{
  "head_dim": 32,
  "attn_scale": 0.177,
  "init_std_o": 0.00833,
  "warmup_steps": 287
}
Each number is 128 + 32 x the weight over its row's rms, rounded and kept within 0 to 255. Layers, rows and columns count from 0. Numbers have three digits each. The size before them is the row's rms in percent of the matrix's.

# layer 8 MLP down (transposed), 512x128, rms 0.167, rows 301-355, columns 0-127
113:129098148094126107154076135094086177126100106082074214114110085146098176141132166156134129101103151155128122184140091128107144077145142130199101120160104083158104130125103155165133099086104087065091101127143158147146110074137170167104101100123163147159089144114179144148174140162140185173127152127105090175149123053153111200083103118123125142129115210111129144078083127164158144129121
095:113130200102126113185121070150105142158110158103165092088088118126153164044110171142207103133172141043139173108124101127093150144172136151124090103117109117128156131141082107143159118115117125126087140141164113061152086085157169150129141149145135116119130091102170195119101136161139168102103126099098131121139127057173142122113125119163233047116146126156117105127175094149124126165150
101:123131143160090090117098162159173168190143121137091102178108027151151101100171116162140104149080157161112119144162097119134175047136118151118153139139105129126143219149184142097103058158133077132124108115153134137124151134144131127184154086090171111152170158134128140064104127104142096121122115112084114136160062085171169102108122152107078198139106076114093130120154102095148112160107
104:164106111081154088138118101152158206131160097121096090149112131102139180062163187104144078133155120113127080141169136162129140128106107145101106095107163209097104154113133048088196105106169135117151107127127106163139035121150138135138182184173164150092162097035116129116126135148134145184147125142146142124117127142103159133101119145110041126144101123115159087091127163157136119150149
100:121127108121101170117108154125120123148203122184153125189102081110161131106093080093133078105096119114171132168133125143108127201113198123096167169128119157134120145130126180143101099097146153166120071170096102095119169128120152131106091099125090138142129152129169101091067102182200157127145082089128157129156131147126156153097135054128099146127187146076136125028116176122092173167125
089:119066147142117193140100090141100091051121155081138134144089142143153048115122091131118104169162146134144161158163122188123160140156075126143142108127162147155079193143174120112134098103136165079182151122067059128156124178171082116073120108082101154112188136060199132186147096133142141113143095151099112118161129137146137121070145188114156101124144172156145099118118126157129112138137
132:109115079153153080145166136156080124137117081094137131099095103149125149184113149171119127137133031084108146086233113156103137181163085126167092161142173153133109114126097121127112080133176143149093113105074152127154138089118107136171151137107159111164126114120140108102131064184134179103107102173170095150157180116147102074130139092138193131146134134137134059132167150126161173192125
102:126156099175113152149106120052103156090103133117092122129153099156147101132106144166111075158087081084125084110150132133205128112137138155115101087195159141119202170127149109069077090144117134134090109107131157174118089124152207099075125145071187142166111152112169132117213142133092123116106110124113167133122130175109151133168135117138161109171111070062159093148110142167132181106149
111:093145132096124094153139131117180165116098109139136126147168150129113122075119118109149178115147127103126105115152120116145116129069060173119121111153149153160092174185131152097169071138069123120118161122197134135146154097142113132122166039154153166121112131165209160139173119061137160135086091114140143178178085145150167138065128107111171129105159064169111117087099061105196150105103
105:089084148158174111149080125181100115130158185127103116171171113118160155170098138091131097086063141090118172166115142110169146156135175067092116161164165122157156146188160135172135132101109123100067165171091101111103126132170108132141149143073115140073143110125150085133131133100142180153146106179140142117077174123171106160117105173124109088131101094104061064053120131160177142089118
100:149182125131097094126153171122108168124134129170178045065150200159134097148104145139189109148096098078115169168143091130153080159134116126157143173153130119171165105127154136088091110151117170114120123056103123133144142133190114153125095139082121104131077075170140118118110111041137157110145153106119150155124099088065099097097196098106152120119132142084105140183136113159135187185133
081:065136136150191127176140178131084079119108149139149060131109085085121146139056155064161116099111095182119128158161082158120137087184109117082110157108175155130159145128107090083083128133105136155104109171087121121120134101148135177086182138142138176087052137084159117154155145128131187167163081123138178165142158139155109071128152116087114141117150197123162120102090118090156138129102
088:121088132177174078163171142197072125167167132120137098139138115156145203140100116096127112147150142115122103066095121084152124077189117143186096101130204123091095151138114115090093073125115095116172139170126110113160070122112131091103119173141207137147131141097115136139139123195114157134115125099148113110111111163098097172134123203079126148217124119089149146092166097098102154101120
097:177072099128107080114138164125115110134127131129059083119103092151146143147167103102157120137121216097134153090166065103144073143082171110092120110125132123127144109176179136116135189075092160156134147126127084178117091130146169112116103108137096167122109199101174092131156105125124147166184093143138055179093129148151111125102112159179155178112181147112128115187099120086100169181159
102:162106158151074073091098115101127083132121113111131098168092112127106142088165127170146108208132130088183131109091178103159143128125177113105179054125148119126123172142156196119128091108153131091111116184129124150124157132158121150112127080139135114193082160140154158164125113113159167099124159079155141104135083158145075217114066179153112071159087111103059126144079157118110135143142
090:076160127126136111117140150122169068115110151188121115161142134146151178126180107102133104054152149109179134130118111120155114098142075177135124097106086179179033149111193167133106146136053089160160140121163127091095149167099103163138136192114108074145085144148087121112133122146156135136156091124117160133079151138126139139100137111094154108166211129126124072127078118054183150110130
098:129100085141100116142170109123089062167131077128154166094143127137125096091146100092145107071115145082162119132092077139141128142123164129144132094152082123110090175147126139131161175156184109103151160135198088123108133149163161167090079120129163145102221128159164171104094121067166184116126125133066134199186101149172089105125142102162135127113125139045152146092187129118104121101109
094:149093167137134086150136198180145078080106118111094112122164109079168090130100065133141104126091124091142178146142054122125163140126084082080181154182152121112107130067170114122082089165157090136114130138107148135099146131155118075098225158169104174132144157101149099138087127068135121084160170126127140139194138169139102154107113104117169106159137117082113134141113117131171174183149
097:090139105147168129118145114160184120055099100167157124185111181145144161102102118133095131107085088074134122106133110090166129122104147103115175161115197169094169108160224071130142103142108086083159207115124119175152122040131120159109141164140172105128118081156088094163113129160120111124093140176097136130126211153100083105146157154156129133122136101151132056132147110136116126110114
115:103138190109125137110141130114111125157126119135134127131116058103123122095165113098111123107129101113129186121162161067130091151151095133133122125108138128161159070120214138189125114146093125085114092119150174162144135141152091133149230094092151108107126162130086106108145092085151117145094178118159167155099153122094031160124120237108118109074138130123156122115113111181093207146153
090:168110147097105171108121108153129136098181105108094085153201138089080213135133156071119177194105179098145153140057159180144120129100140123108150112121150113153076174091115081087177079161117149109114140113119148115145142071096115134132161135131143085122132092104150135100093158055149147131145056133147098122152138151202188112177136086107178096109133128123133092130097111145099096167150
096:113105079141151187110146101146118105146100088104064120128139128151162079172141140124138132198130090116125129150106165176070081143174113104130139096131066123148142121154104128105125150107137195145118105116119155113123106137164153036132054120048172184146146152158191130121093124132112109164110169150163098079171127131213155105108138096168132185085108168091157116147178141090145107120125
094:153129099159101144144149144098203170134147155162127106114104183148092145100114117127152157121078109116124117139112145119132144072087096126104091096155159122182128086176150110151081053112117157170195105083159151133103094121129114106097109137097134108120124192177156112107151107203151072182114161185128095122074183147162133159098105194129158108148154144062138055157143089131115074127111
089:087092192108169070101135115185112104151141088145130134098100168129121164119134136091091113162111137149061117159174124092100127085141121157158107097087138135126180122136156051162136114146095119073219153206134090130069155080130178149138137146167094140114126137130105136173117089126135178158171151149088134115158197143141112130100133101096101099055131165069118160125184161130126144112150
103:125089147156186099102163072138077167114119109125153104119108090084120182132128134118123107109120139104063132154165213174132077127159178147147113201062087066076079188148111146134171107124079188155136106099113115094123101120085109117179142127151125128100111147120201140145091136139137145169127093124124112089122145117168125131129169120096115147175128163141142134128138086221082124106174
091:137123107143128120105085141138157150111110148061137070112149118146093164114150120108156077148156117129165150169137112146129155124138124111134133061119156124113182105101080168131179129113143215192216153121082148022102089159154165218098166143091140083110094138142164118145127139115092173123157124156072119164125087142131127140129115124148067090096128091141145119096149114153141122065174
100:134125164061136155121087144103084134117155153134156086118133074128140092106087089108133098123149101068126133127085159085097184105082108128084100130060132169112096128106099160128155162093148201131163100121116090129120116097208154094188126126094202155082118173078170134152166138145125117127192170083128150135153138158133198135135065088135150124116135144150115150087138123192186143158111
106:157121158128134160108126159078132079078132092099140171130092086138190198160090106114129117136159076110099072123197092156103101122150159125126153126146107092148149103099139050141144123129120202132139125093197085161173102107092069118143129103093109153086170117174146097119089132092091151076105129118125101135183087120190171137151155134117172128134167088151218122130112124153143110099163
092:135164179116149211141096105133107092091152165074120131087140141139131149152158117138104119175103177061125131130120103181116161115158071106120114096108145088176144172178141133127133195077149141133074147194087119160110161085106141059117081161095141102137115166068218126108123140110153109065122086158121120126155112169102152104153141118147147067116158118060143097111166114095132135155135
107:135103173123117204169116148193147089098173165125158111146105095148108128155112156138107097096123140130112117141097154085100147146099173102079108132117078170089192136113148176144104098157156160106152120163093123110073123148098134068087185136173099166125157145115102117142199126128128144093095048123176102056124125170127116126120109138074173098049117172197108088146155155103142144134141
090:170091158081113105131059143166131131148127132167085113117097107116103147112135156146181113125089172181146172161177081093158105086136119109103149157154118131130041133135106110139150149121112083097127147063159126088112087144130170097187107184081104176148141152118146096060145147141147080155076090142196128116146115099143151162140160133146067069084133154118120144180171089172122179111098
094:097143121113175071129121189114122133160151144149116143104120133119144132115096140124180078167090151119127118150148122144106141157117177096131126100096124136109137138142073123086139118093171138175146197125120093176151174137151057153126220114121131141076089117177113109125122105145114203178153114110068151113068146114159138101122150076043138115084119205164106083113158198084144119089149
108:176155159143212099166139112096113188102142148114131084158124124107086180083185186125168089158149093094114119154155107121178062173143150093070096120140131054150109100101097121145110156123134140085156066159115045116132104130171174116130126165148154104191094118143089133192176133130126159095136122159140162063117118085155095133142116127101107125125143164113098134104085131128065146126142
099:113094174147074133093132149125125097144119176118098130100099152133153120161155098078065069144122122116160107109149081116163150149171088114120129143141094143105068166165060109127155110151140058159108131084120124149141120104164137145152160104139142118121104158079255148149111125221118123128096198192126135144151127154126134130123147168111124096078110145148169185087138119145089144134112
097:155085130115182154131200122124124106096063121094141096135138162119124124116140138095147082169149141179094096109166074081093120185124160097195107068101130117134129129116155193169196130156093177097147130165152137100137166178126053152166097133134129119052153097160157086138148113121078147140093115123112168143137148087161187118082168122103123130132121078110100115174104084080170107132099
081:176102079136166121153157107140078155182116154119134143149133104098118082164137198188072144125070085173103116163176114112068129099171108073152144158152121158123093140061116127076076153134132172141106191159108140136114149165093143157087129094121070133198116180147115143094105126109162110090160154103133117177168145138128081126166109138159096123111139106204091126132089143133147125063096
095:120125146123098151162097144150046110073069157155185165140101110097133086157133100103138128104104067147165170189114141134178111100140169084126155116165167115141097144105037180179113086124148109169115151130131089137123118111113096122119102100089131126135138119107129134124077101165191123126110107097148102109135098088100118106132139178141083101113181153167112135157241125154163124183187
117:140069117115133150123128123125107085130098150125124136169096112131099127127127111083173100134104103115159180150064108131101108106116119081090173095128093146099078112128053165203168184122136087136130142146166116087155178090170151135133100084140141144178177153120184149133113115139142128147159181087150092107158125112173163169143128125172165073119203146067139136116170185124072110047099
102:132111139147090083088126098119106121099117112075121157135096149122088110156145076125109078169119134131157135201133105176143130136097158184105176154091157079136187152160102198169113103140137067174125129132143090093093135110163141165140039105119152172161107141146168155113125120134152122138146108170172084156151105162125100156147094046162084107162114120089124085106127143137198154181061
096:057070122131147155092086139157118143036125132188155168152118132127110171119174079100122112141153131161135108176128124188156116157125145058124087071128152153098129210119082176165150149109079098124134082107103155148145152132171140151114162125142144162118127128076095142129143083110171099154118125083109196107177126172126168110074085168107154126098139170128123121105117098163152059113091
093:170164113134120078082191156164153119125149151181121156075123135140122106111129109136150106161128110155141126145151089094123148124085168073126054140162129121148097127166218068078137151111062175148191131164088085174147117100114122105077146104108105079114120112108052164146114147127135153147179132091106189159051121165074108143138148106096124156126136121090160134111126116147165187095132
102:149137156148142153157115123058110135103115126162129102198161117086146187127162135132098096109188132126105134128091096166096110065128156154117161186154139118108114094116096097173147124145100116054148134135150098116123075120090170120134139104125153187142166144061111202134147132126121129084108132132188123141106164146073113135098101159158153135096178094094104161132141133136131233069040
091:116125098160069157074174086102134106124073134126099158127149196163101120123152158130116155169150170118116080126119176072185146098145121019107091151150163148090162097093137159151103137096142124125101076123131127147137117150180116103157097138103218089172146113129084174164092143168184129159110106122093146134161168132163123123102162092151147145124082099082129129080120115125050149155112
096:132137143153125094181167123161135168075136124186210126104111122113110114150132103103143142136126135130140160093159157144164179104098130119063159150115183085136108124098125116086160144140150156112126163108103151102118133133129102080053140147140075139062107080130177057154203120097062157133111125198127075152136039122211139092112163111153138123167108124111160081131138103111131161114127
104:099076092171103110126129148101194122170122067145137161091160107105164155115111134177119128162056152119117133142160146133101133143114124128152113087058139161129118169104096136099137162102145182187121138105118117142112161138184130121118135166178138107129148160081113106186145149136156143121083110077134136091172255105148139097042118104119071134170114119074128138121149155112084132127061
101:104139185100123153132128173179110110080178139143118184112100106121121088139164115095121093148103139095174152112071149141103136109151097063069153179103162125145134130075078093072059111124130142147154126159090081138129163173136094138119117185094127081116170161091215116162174120153115117133157123142150121154126110223179128189177157161125107095130122145139116157066118108110141109099105
092:096133152157110119136136074126121119150125137105157114154115093212087126151086158095187083162176133138159115161118137174145105128138153146131132120073132121126111115064132178156177140171090098129095121096143182133114147154121094104150137202154118100078128090130151121129176118098128153148107150155147108126117204066168122055120107099178106118090154176223112126081118086131083179070106
097:070039204128136116138146167131133085100114114113132150162082096151150113141112102115133202120122107092132135166148135078130138150135132107108127128124165217103160122103111163179173145114079123104179149116063074148144147171149132151121158193125143109102118240073155092118076129109163120078108138183133156177111135105124128108075127122129111120142121089151137090104122102096151173121169
104:125150130103110156094095114132089104103125124151111055086099089084064153142138065089146141116108147175106097130110135129160119174187170148133099172079111125128157108134115119130184086082128173136116114160133143143127143074151155152121111115143173165114116074147116124119190115199148130088165109142148100211093092140153133160164173139126108121192153119142112124218133124098057211123123
089:112143143134132053155167102130147135112112131133116121159144053172151158073177100076115166059166150145030099111136043083142110122156127093129150154129110103145129119070190112151139096178139115062088144165144143085183123124138091159126177096106143140110166096154109079115158127154144132129204139129121186152138108196144151137145111116100118154107144081109140148131181102152097150132143
094:104101087191153056132112141135129144099107174134113103126095137124154151129169049087137146169170144088118080166131161187143111138084155149132180156133126097163124103115125118127095148200105098124150199123072112120163139109145120099106145080087120128168119118196132114126123127135142132146135117141131215160107044191110087165094173073191130122130163105110125074120134146180107144089114
102:119186200096212118139111117134107083145136192133148108118131143152136076183077130153115101132074136189141196132089108114099106123135171113127105120141140164053149163118134116075155098175111180085151124115083135087113110091127167114133133142179134155132161107174170125133146114049099149102101118164146060128105105081111165154064147153088137106109177125139074117100153121127188114126128
086:124179126110091126086163137130163190155088093111097122145123141127134153104112102164151139088116145176102105085087133060132141157097100139113045127161157143148086188078174156106089094155087108114125145131103158131168127137084082139117190154108131124164142180131098103174167177172094126093110111129068185140107148107079088127133153144127083074122151101151211160130073121163120155106182
087:101166088155136123111166133166097110131094133146113145100138142170152140101144145152136130086059127108095110172122124115161168174142137120161161126087089135148112152116192150132149162101130194133100162112071110147109131176154210140147179110124116114123131119150129062093059108139139068085129100064113127132050179185149143076136121123115129102088069089118120138146115127145063204169182
092:133122129068114116135159150150146163117144117140157142133232075185155180149057124130144097088091117090125104107150102109145070123122093119143076113111104128074173109156124174072104116124126167159154150098115141119077099168149103067138173125157167174101125095136122108093107125162130138134187110118145134130150159149153092130085148229054122101119122146123161185151166080132128084095156
# layer 8 MLP up, 512x128, rms 0.164, rows 302-355, columns 0-127
096:178099115110088116119113134082142148169123130128145136144186148089132110087153121216075145156103115165148084141136117090144129139132118107180161098129101179158123138079202199115123147110104124132153140152079167145101210156138097209096150138145086095128163085151124086070119158084144150104128116108108139125152097105115072135117093140144086142093134046146118166105091079199128110153144
097:210095152116141103088109109127138127087114159153148146053161120123127187102154151120128141155121116183100155059114097135102126135078163157153182167177125083084146118108135129066156206092115106169128124109097197142121080190159149152123149169118080129167120158135134119116119133096125110146170129141157098124067072111073079139146090109190200105111136125131105154133149139114125132185173
103:139101147118069134106077146134148154162157147149202207134155129171094117136119070171088164130117122075095144157135100125075115056109168165160129149134090067138166102122135148079123147146104116141117097146104168060109079115118134110069111095168104152133141142167157148114134144101097054112110097115139159118137148119115068144128153110146165132171121047118091096224135171146142141122167
097:142171154169117077096156100102099118198053165154093163097148100130171093149167215180161124139201108121158140149143132180158160089141115139169138151101130128083137108145129078159134167131102125105080100098117114092121066084132076136170110161125139164121097067126146108169211131143087106157110138142112077117146124114114158096143148108147154141189104111173108076162126152125177147093126
087:160135103148089121129101122144096124217096148091156051099116138157130174136136150122155154100164106138149105147040146125124161112083104138147204148115156143092085177128182138141113164126104116049081064172161145124110114159155153158159159147120179129117130072113085118091094120059083078195155127151065140096111141145104111116161103134091170157121105144120117117137119089082094118125110
132:112126110147116100125115095100153217111157096092123165107132084167124079148076131140139151093146120147054117081131179151128132142117122132139160142197159121131095169123128133171081099085195111106122118103128160112045131195131156186113122149157123175166125129151113158081145137154103151155120097167153070085174093099081164100140140105136128133089072075194087117107129126159086172141175
101:160170149160113127183114144120137149156104064167134171201155127142115115154175119113069098085115152138085159097162152084148158145118138130136077121152147073102094132161122143153203081115155159093119120171157148134099117074115148127138124107183104137067139077062148073123211094101122151129090160096140067131149133053125089059150117132177100139136101132150122130119082116156150160132159
114:152151143178148118121161062125110148120097101103142099129158138128096127166116106081109133133182114187123213131141154132108148062046193151124165138142107125103162109105116131137088140186115130089082127169136160082174161152143129151081156148095092117087042097102140105133119122145156129179128107091147152118175128071112108162165108104161127124109103096119107152115108226209100133114144
102:162145132151105111191059145086124151112144133105166126149111133162166102099129191119180104102093107113128102093099162151163152106066158159175109223137123138146109117141181107141151114093109113107130179102147102066088135222094106157120100071134077149197183104173118163105106118109109099091143143101136172146157096154143104097124125133184094105143155092112089101085151096088156136118154
097:173108058153142165110149057142108130181157147083077121145113075154084129127204137134107110101152146155153088103083194103131174123112077172147148108116107164098119113157125128099158192075142124115138186081102108189139162201130183105143137098123125148081126132120153063072123131131124138127114144176121058097094120158132155148191089120108106137076147120101176136085113105130119143135117
096:152207177165146124136139085135160138111193160154162100096090089115116122137106144084153103101162027122111140132134188168100152146163134182118106195106172144133142166195134107071088127061152102156150109117141135124115095154105196170092162119119115077109123128085125156098122140148132160158125095156095135138097114140090122131113115081083087199143150118113062145108158151104132145182105
093:125122092101113155097147132081166181119109141164101148092102050093120130111072112116121164152108061143127132116144168117103049116054189134111118137147039107118124189108126110137172123129144108137112126176116145083129173129146121192103141157159091146150179099117137066108155115081170124133135152133151132149132118125132084095186109138146077106106087111194127098218135118146146189128112
097:182113145139137103151080148145096098096155161098185104115127079116094096055096170118102107112130106151144092165079137108148155113150127115195103194103142099168088163154168118154108142102134131103092144144061068153095157197112154203053146086134132119159134117183134130148133122143133126115096174103142095135177108163148149196158069135067145102116136158159163136105111113120129133164067
103:138073084107119106086144109088062181154118172059147153151172129118102141089190136119138112130114125142117144089031152135060100153116127144175158115187104090086125108097155094099145149177103099132130114053137120147143130160072167127126165162156097146155137110146143135115090151074124094122135140228168080138144120143118074136143125121170106142131147155084051131164106137145163132109113
092:220143150128118081128119136045061138170117131143166124122170158117136112110121107159125118147095142119111099118056126126106201057079141152173122150112162096103172111133187162098095085124103144138094123206134138134153109087096110118102109098143096115124138143149130095060107187114091076148156101131119160130146101099110163135214104130144064131159067075164160137128143125142141109154135
099:115107142100104174101160084161071102117144097146176127110162124134150113118087095067102183178156178121152170095123122136122126120148165140101120113156139113109120126123145163174153139092158125081116086138175128134107143242080139151166100097106143085162082152185117138168080073119136115142103146122132104146124092039108159139105110102098182119091114135144050211109130159162129135140175
098:091164091145138157164160118112104113198086158139156117091063121189129051136181081136125092126172120105120134082149114161127153108140112117163104148167101141078110167156128133124210118116105082143092133111143092082141155125035133100176091169118128086063119089118119115113168146137114154134151144113111121105128099101160161109121151131121036183113122155184134133142138166171149140057161
093:187132092179133105172115098182138183151109111063070123153104088160098122089203168103124097129143142166140115114116144151154142084077096144141084147184121095117104160076105122106166129119141110095150106136145160109114114154089179144158078118160050190158138149189157114117127163092103117129136151148119131143114108141154137196151036109096136096181117120131116123111125065127092176171106
111:109148189136121104120108111068126148136082158172166118106106082080096102150104155122101105130208137130144130148089154155130049102155216123134138112117117080124131126135135118135148149131038105131092116145135126146096108104117127109105159102101114069145115087106116111158198138121164173124089158135173132123165152132151174101090114121154091205126106116062171108183067160152191162080148
094:144128117161112091088188151148092118133113125150151160168124160132094119134125102191133100113085172148081191096114137130090199081115080150068042182203093158099162117198151144132154131091151125125137155092132061111094112177073121135137123113153129088123141137172133164165129113086146127069068185140126071131129092135106105148126089130178137127097137169151113113132158113157120125131071
101:123136149128125116173110162155136160069150161074147107156102151161125153152035111086118096158160101162094134089134143168134125124119159131140146159181126150115087108134129122174097130060132082084110146117186159155085197142160126191083170096185102109116061120151057190123167144126127096138168133103126152113202122107112139124133117115101169111075116128119066121116121118087129128212117
094:189087145118171184104121121141126098152148166151106115183134101162124172140150154100068117116165112089136154112083144155107181148127098188140079183138104098103135141131124140156147143095085084092115118147189167128074089101111131126201113077156144131069056137137096139119121148130164067201144118118128142089090118089126129135120146136110129173119142100156075151077180115080094143116210
093:169207098103142136063167070115167175148160114121168172136077088106101129109157119114168077092127135138159122126101164086149240113137154166102149119120123125162124091165159095117188140126031147147087100105145118111117126159120150115114150174129137066149127125145146079116110079175187125098142189178100123135105132138117146158108149091111133149068133111142156129085107140180133155120152
103:067124155106129133120063083131125118140164164146119115134132122155131116145131109103113129058160142251078052116152151162104136139109156120182100131055125128154101141160148173089114164169103167126115136168126102136101141115125135166145094101134127116058078112115140142163153125130141146181085123155141122095111107102171114098126068105102075112131114194128147207107102139112097136189196
098:190119147151036142126100152083127151136108137075123158156100121125065117092136139166148149102117157104126093141137186093159080130090096162125194126158120121133045139130147123098098168136107103134137169073119107175121197140133129116099117114165123163138171129134122153087141198107127058144170104161116148048136101145129135107153099133129080125124158164161178175145142105166060123196105
105:128157106147061085143123100112137159141116209149077116107176100146109157145093155177132132183119114113136141171100118166072117122122098135161108146183173164149155096204144110127127093095049090157069154119153126113101105116126118119103163101096124103139088035168138119098119150111104103170144208110092139142183125154103108138077124108154083112188136137119090111189115148165089123164126
099:138131101159137136085141126178047116183164129054153077097129064096151166173086132138152155098156093122140088137129134103160188132052176113111157164112115108064083159097137094090160146100112127086067114110138172123117125138087161193140131156176130107130181106161131082094133148153129069148102166099090123130186092133154157142111130122138104166147147133131097163128097096081120163187138
090:121157100114131118123147131091037158151123145102120112184088145135124064134158125146089071099180138159098136171158124153141115104158113146155178170133103126123074128126152089123132118134076123127136107108207113109153171073114102202175091126213161102135124118143041100115151174183129151142082202071135153170129155125085140142133106119068119119168122113118118144166098107123076124120135
116:195085081157119084184155103137136126149172123117126142157155126095110096111125127190054097177137074120138115100115120127150127143117122141118105136098102175147042123108155203130142129095117157126098105125124109158065187113112123131144107053175136170114128099212092136131114153109109128119157170082101175049126146117144151154101124135125059152110100155111078172159113159159056129117141
093:142141147099133089091119156136107086163160162059138196161148120147120143145109147221143138102112172134163058156036098175112124150056121168148178094109158123151142153060142120101134163127139159140153131108137102112123149141149106135094129143201131116144158136118105110125104151100092107122121149178189114092088105129041110169126096102150135106185116084131122132105087147179065144108138
097:122169094124133130135122128065156161132200142173128097123044130147105131080119166151148114072134128143135057129144170153113204108106155191108122118107161172156128139175143101091125151158139077158132156141084129156087140169138104158065172144105132130139115076148136073112134149133200134182138157123087149131100073134124126126120135044074110176097143176083115157120105200109142133134148
107:073114119109132082123156087097185157120142123142127197122170152151111134104155141205064155147144129157101144114119149142128108128111113109095140105158162145128164129117134136147105109102102084095123140141159147096149148109140170121105102139199124158122156101179111112122119147058036037113132114086167128179130087082085067148180146108191120122117099140190126127208105161128103131140194
094:154149106119072124082073155136094197119155123149128101074098062154088149120152065158128161083094069154158134092152105100106181111131173197120118131153127109178154086169129117158177141126098125159103107091085121162116128144130134091079161126127137156142100111176175084044141130114127144089169104130162099070083103093119131149135108139118134191137083131107117087100143148112122171204153
086:182184154119129091071156098143105131190126125152182073162152057117165147119116117082140160109168082106156112148061109097156168165169094125145098179144080090144163114117152069098122135160153064122092147149101224146150103117168163074161122102096134084159152142112122130100130118124121100127168154112171109095160110146137126074132145114113150139163107137196114175105118196142116159143147
083:124173199109074134110186141127175158114084108137134195097136099102107114122127112136143111181099128135119144093120147106171102065062109092114108106162119151169186136135157120135143119064115057121110058115157187108132132151158094155130130139126106132115124124139124116174112102146187117109138169157064095154116123082078155121184130119116183167125139078201077129082169095175084148160124
099:146168153151159130134142123047164122169124170074092186093121125112088101113103137156133180090173191145123074135120190157112145087076127194160164078061117165069179090111135118115156131126151131144130070161113135105102110123111160173132122112086166119107166110135134083131109134103100113164071167146131127064090134123102155124080088116085128174144118128162142160089044098153126134141115
108:117158104195138117144178079172133145147119153104067134144136081168100159117107166128131068132125082159127169162158140178127126160080066128111084145168111122116126084183121123094164150096145089152121152042123128154110184181117152116135125045096129093109094164111116108143175132147121147142162195177178083130153172111072115080155104097130090092089118101176139156157132110144100168150121
102:157137147172098164143149144088158159147123137129102138166108120090134128121059171147113164146112128135128183087051123127049070155146077142126215088157123144161106167097160090139190183147151126124161116123167154102079134155136127127169175115095122123115135129101121105111198108166120081083067192175133091091099116090089105093113113130103128132145160134103066128174118159120064144121140
095:170104137137040133109149132071085138197200191142162129155104097139118138103133112149160064134110161190156127147130121093123187170119074109107129154159106123164123159135198096100130149110109084112171165129151100133130113137139146119183113080122103117115179094097073129071110142108135103097163200108079102102107143115078139099130138136179136130180151123175119132102095100163079153124188
093:064126180174076154172095179121114115128158111161110100159106080190148146107163192132161128101129107095173076124107151113137168138118122182107049138109096138119140146181182090094170105079110126160137182083106064157148159188069124153125123033148110117125108121170132115105107110103096092160127148135177127118098138102124162074120092113082141116157163172131138127128137111161155154099150
097:125192088145180166117142101071192164131123108136088134081118078111136165083115153111099175144118113112101168132138176136096078096078122102191141147136157165126140111104149094123143135152111096106113157138185184091126137145069118176100149209151130151141155159118131105126177144132109046111059132172050119128102165134134104099129140095106112129150103076169096108166134128152123187101181
097:143135149118099129137130183129137101108154148134153102094114103133088085162104092122157164152145079165193118120175134132094123092128048200173195131129153085181073090180129145073155223150089129139095123084091133123103113061089109136107105092140106144151144124140107102124148133144115164148160188159127169099127142155057063165114106139106088119105112130102125102157091098123078142094163
100:138103164085090178106088133125124143105188091133139149156174106146163118123114117096091134159106107111091081094129150145086176110121192155142164130198100119089076108171130132099159202149166129131103177131126130124142124179076126201090072125175096124188147138126155157139104134099156076039096117067132101127106102159179155125148137095165119087117162139184098114103100120151143141179152
104:108188122154127133133133080183085125124183164156135087135161119120125186147145120180073124061131145158086118127092092114106145132127100150120091143129152119084129110076100178171114134151165140156121119090126187136046159157121094149168086063157145127095141171129101161163147084080143141100128141125171061077131068096091165114152094114133158151092148158148074202116129098102144152163171
100:188194163120080080135093095141097168122079125123177103112131117135029126120109149169125152120130139164163125144078129145106140077113184163172155107131171110164146082148098127112138124167127105151102172115128139151093116173126125107052128100135141158100106123136154166139153181084129112095182077169141150108111058094102113128168122137153118195130065048099130146119081116138170132152179
093:139174138111174089102155120120118146147104145146110061122188062072098127125124162092176123074128071119160120156094139115115142135165134145120064214120087061110147097176125116130059120158162113140120115113161098134178112090136099132114109161157087121177180152160167170106153111073099080129140135087142157089139075113167149106171131101139121124130134107190111157166164129179148179166091
097:115193194112159154075146074100110144136144137172181053157173076137104162141106117089163159092127117126142143136149170167150106127153117129156075209122095110133147109099104129111104126060109118155153088097186184122177108146091135123136124108083121075138088122141150118109090132145123140160138195145184131188138060124122156074099092085132107156111154118114108117162143186072109169128143
100:182092120158141139148132132135164113133148159103093131066098078100073132091178151148095152067144142157124177071132200179130168148131120093150140134204138123147078134107100145087169117144145134139160068106144149117061114183055150135161043124170123163140149169115139165151115120048108150127134126152115145118108123115134159114121097098089121141116136178150112147097087086154121183192113
093:160144188118132153080140160096126120151122177115090136111164149079127009135197090116164151113253094144103157086134134134129080083149123163124091110131138136094154085130169125129110111097124128094100105149149143110132170109133129143174119164093120123130165124071124177144129111145180146170114157182115056122139090085097115134128102110137100130154134180134121096213097157111118128149123
098:157150133139067133151141121094098129210100133152133134168152148141133101149145154191135131042145151126116115144095096150172161076184098139123107145136128146088120098154145097168136134079045097093123109123167113140124077085062130132089135136190180182126193116095112136110144120136117142122120238177128099144127136107098119070186081120105111167106074122138169154127105118149151106103123
097:211110143098080163103111097180162118125116132124117121072119133096126092142120175165189087141115104126115121037116128158154187116107151106123195114098129110104127154091157140121144129135096130087142142155131106110099131111099146160122128166117078197180180069066080152112098143121108108137188191102143110185136131135118121134181119106151124119117128138178178156088046138097162131133194
092:138112127132081166138100100095104121129145167052076128151122152177105154090140156110099104122150088192101164143116176160123120078154148114120170175158134138110110087153135114154092051134163125137119171098159121174178162209090180172121032096152081121123173085126126133117098122111149130147113110108196114143168143106144167090110111113185161085097103140149162133075127179091120113105147
087:160132106109103141154135147092140127093112128123124098147200120061104097161120081113129072123161055162097110099099103140069116105125158188115104077166181166142119043167172139156116147089151122105122127088159147133151101116121093149122185122111152193076159074134104106150162096115200152201100115134156082125154157065135126141202142125138101103157117119154162148123101150142111171151099
097:113121177158134131102167132069135157118050155097124098156089099136079133131122098162097191132146126183155074114110208122117119067143098137085115138169092109110170206098111122211154136116142123093132099147207089134197153108169114169138104118142131104157145145150140118153182100071109074122106133098119067102129081111140121146172131142114152182085093123147110083151125148119143147099132